Each number is 200 + 40 x the weight over its row's rms, rounded and kept within 0 to 999. Layers, rows and columns count from 0. The size before them is the row's rms in percent of the matrix's.

# layer 3 attention query, 64x64, rms 0.0603, rows 0-21, columns 0-63
071,201,155,195,166,211,190,243,169,226,222,219,190,216,305,162,215,313,229,221,259,141,203,142,155,242,278,209,199,156,186,248,147,202,226,243,249,195,166,182,202,195,201,193,194,140,211,195,194,108,190,191,160,191,165,143,167,177,233,226,203,268,198,206,284
079,246,214,238,227,155,212,200,265,172,177,220,168,115,177,247,173,146,218,157,195,145,231,278,281,131,226,285,207,173,201,196,171,209,174,212,175,137,218,162,273,206,147,204,205,216,191,204,257,197,120,234,210,229,237,237,193,231,219,135,190,231,133,211,183
079,180,164,169,222,159,224,189,167,197,134,175,250,208,258,217,223,225,230,238,159,192,225,143,194,196,85,192,215,238,195,156,243,143,190,155,137,197,134,211,196,206,264,177,223,192,154,174,194,208,191,274,252,270,270,232,248,228,217,153,246,120,198,216,162
095,130,212,178,155,262,192,200,222,199,191,186,170,224,184,187,205,196,251,279,197,258,207,107,231,200,139,238,195,133,203,212,244,182,189,170,181,337,219,191,172,182,176,231,192,161,208,174,188,196,282,165,164,192,224,164,227,170,213,239,236,101,212,183,252
109,268,183,184,184,146,215,198,200,164,197,239,233,99,212,270,199,217,193,167,127,180,213,235,241,203,254,205,236,176,240,232,176,176,232,260,161,201,271,244,185,209,128,177,250,181,287,212,191,177,223,153,159,184,230,147,135,163,257,212,183,146,227,234,144
099,182,216,217,224,254,191,173,260,209,221,227,203,233,183,193,173,127,167,245,228,172,193,251,239,167,238,227,202,175,199,229,153,230,139,155,165,304,240,203,188,138,171,238,208,219,259,218,137,123,212,166,176,178,160,281,180,218,165,300,167,185,162,210,257
094,209,195,132,165,204,199,211,187,237,227,182,252,165,152,144,154,165,228,149,113,253,252,261,212,171,165,190,267,253,284,207,188,220,197,190,179,246,186,157,175,186,184,183,203,187,198,238,295,160,173,106,252,203,273,195,179,165,260,221,171,197,221,203,171
097,203,154,231,193,194,216,148,204,162,179,200,218,185,162,117,224,206,227,173,301,236,227,136,242,227,225,234,156,249,215,188,118,194,200,199,242,255,212,212,197,281,102,177,173,209,246,151,144,244,219,156,203,250,192,131,227,256,197,262,191,175,174,223,211
111,220,219,177,154,185,187,227,208,253,243,211,170,138,211,258,140,223,198,199,121,198,243,191,167,178,186,179,275,177,199,197,227,215,268,209,181,150,134,298,192,223,264,211,254,170,207,245,244,160,218,192,142,161,239,178,169,134,247,192,130,178,252,233,141
099,204,230,185,150,177,139,176,236,248,180,180,209,191,163,202,151,117,221,255,119,166,199,243,208,94,229,236,234,232,221,253,198,183,187,199,188,192,243,219,249,182,231,309,209,165,179,238,297,166,209,213,133,200,211,152,161,185,194,237,163,222,172,203,244
111,185,278,167,193,187,154,201,139,198,213,226,190,235,281,206,208,282,144,218,265,190,143,193,221,220,254,192,253,230,227,171,163,166,246,158,225,163,193,168,137,206,203,114,175,188,237,265,202,187,174,237,256,158,171,97,163,177,245,196,186,241,225,218,177
097,258,201,215,164,207,163,167,211,197,153,251,216,197,161,129,192,185,230,297,228,193,223,330,221,180,203,247,220,250,212,221,150,185,196,200,214,162,191,132,191,162,209,99,192,279,193,224,214,223,256,175,189,144,162,224,170,148,235,192,178,246,189,171,244
102,144,196,201,173,188,159,185,177,205,173,276,214,172,183,230,188,191,210,260,247,207,161,131,186,265,183,167,208,124,178,281,260,170,175,196,228,174,252,156,210,196,218,198,108,181,226,188,143,175,273,192,180,186,272,133,158,218,228,199,256,230,234,203,285
093,234,162,134,221,206,248,185,207,201,163,260,183,182,216,229,228,157,231,159,144,200,262,170,143,164,202,255,251,249,276,143,213,175,161,257,203,231,218,162,179,207,141,134,174,260,204,225,205,199,230,223,142,267,233,249,153,275,238,221,202,130,154,193,193
092,205,217,182,216,207,214,141,192,208,214,212,94,251,233,187,163,216,211,176,246,254,194,205,205,217,200,156,205,226,192,112,211,204,244,183,292,120,124,209,193,278,226,153,211,172,209,273,168,159,225,222,280,159,242,203,163,212,166,173,208,268,186,173,255
098,242,149,190,199,210,165,231,172,171,158,218,235,216,232,220,258,224,209,222,137,210,192,223,229,244,141,145,214,170,175,207,227,200,230,180,196,180,202,166,159,286,248,109,141,246,159,244,262,141,261,202,247,198,120,170,171,170,203,169,285,157,176,249,167
102,236,174,186,212,174,204,155,222,185,203,214,141,189,146,206,151,116,205,222,235,214,206,292,191,157,204,164,205,152,195,184,220,192,125,266,187,228,244,188,199,166,199,228,147,293,183,221,202,197,195,235,234,203,193,268,249,234,152,115,234,236,251,136,284
110,201,169,141,234,181,272,176,239,247,166,176,227,231,199,244,173,133,154,219,98,200,167,205,160,137,156,256,234,238,228,196,212,181,184,173,124,214,211,224,195,237,164,168,185,236,278,219,257,225,278,177,221,232,189,218,184,231,223,200,160,224,164,238,103
096,214,218,247,256,113,174,200,192,166,227,139,226,231,186,209,116,261,154,158,221,208,193,225,199,162,199,226,214,281,248,157,178,102,193,262,209,168,220,253,135,196,229,183,225,248,244,163,195,111,177,243,249,168,231,169,223,143,183,204,212,220,235,183,211
103,174,187,239,103,195,174,214,222,135,238,235,258,236,223,167,190,159,232,207,138,208,142,178,268,181,194,213,253,149,183,262,220,228,231,215,232,249,217,182,171,241,98,207,216,159,210,249,229,173,252,142,148,196,191,146,236,146,189,165,268,159,234,227,204
099,218,234,249,222,158,191,221,220,160,229,173,281,148,256,220,177,191,131,195,115,240,221,234,229,203,230,173,272,205,209,153,180,163,135,238,201,151,153,146,204,253,212,96,207,226,203,231,216,193,183,159,214,195,208,274,218,233,220,198,196,238,132,246,131
100,217,216,227,128,204,216,170,174,265,219,171,212,225,185,180,134,126,182,247,251,163,247,184,158,175,163,212,202,229,261,199,195,179,175,185,181,217,305,220,164,216,162,215,150,171,131,264,204,228,280,210,208,190,216,278,207,148,263,128,196,247,145,210,194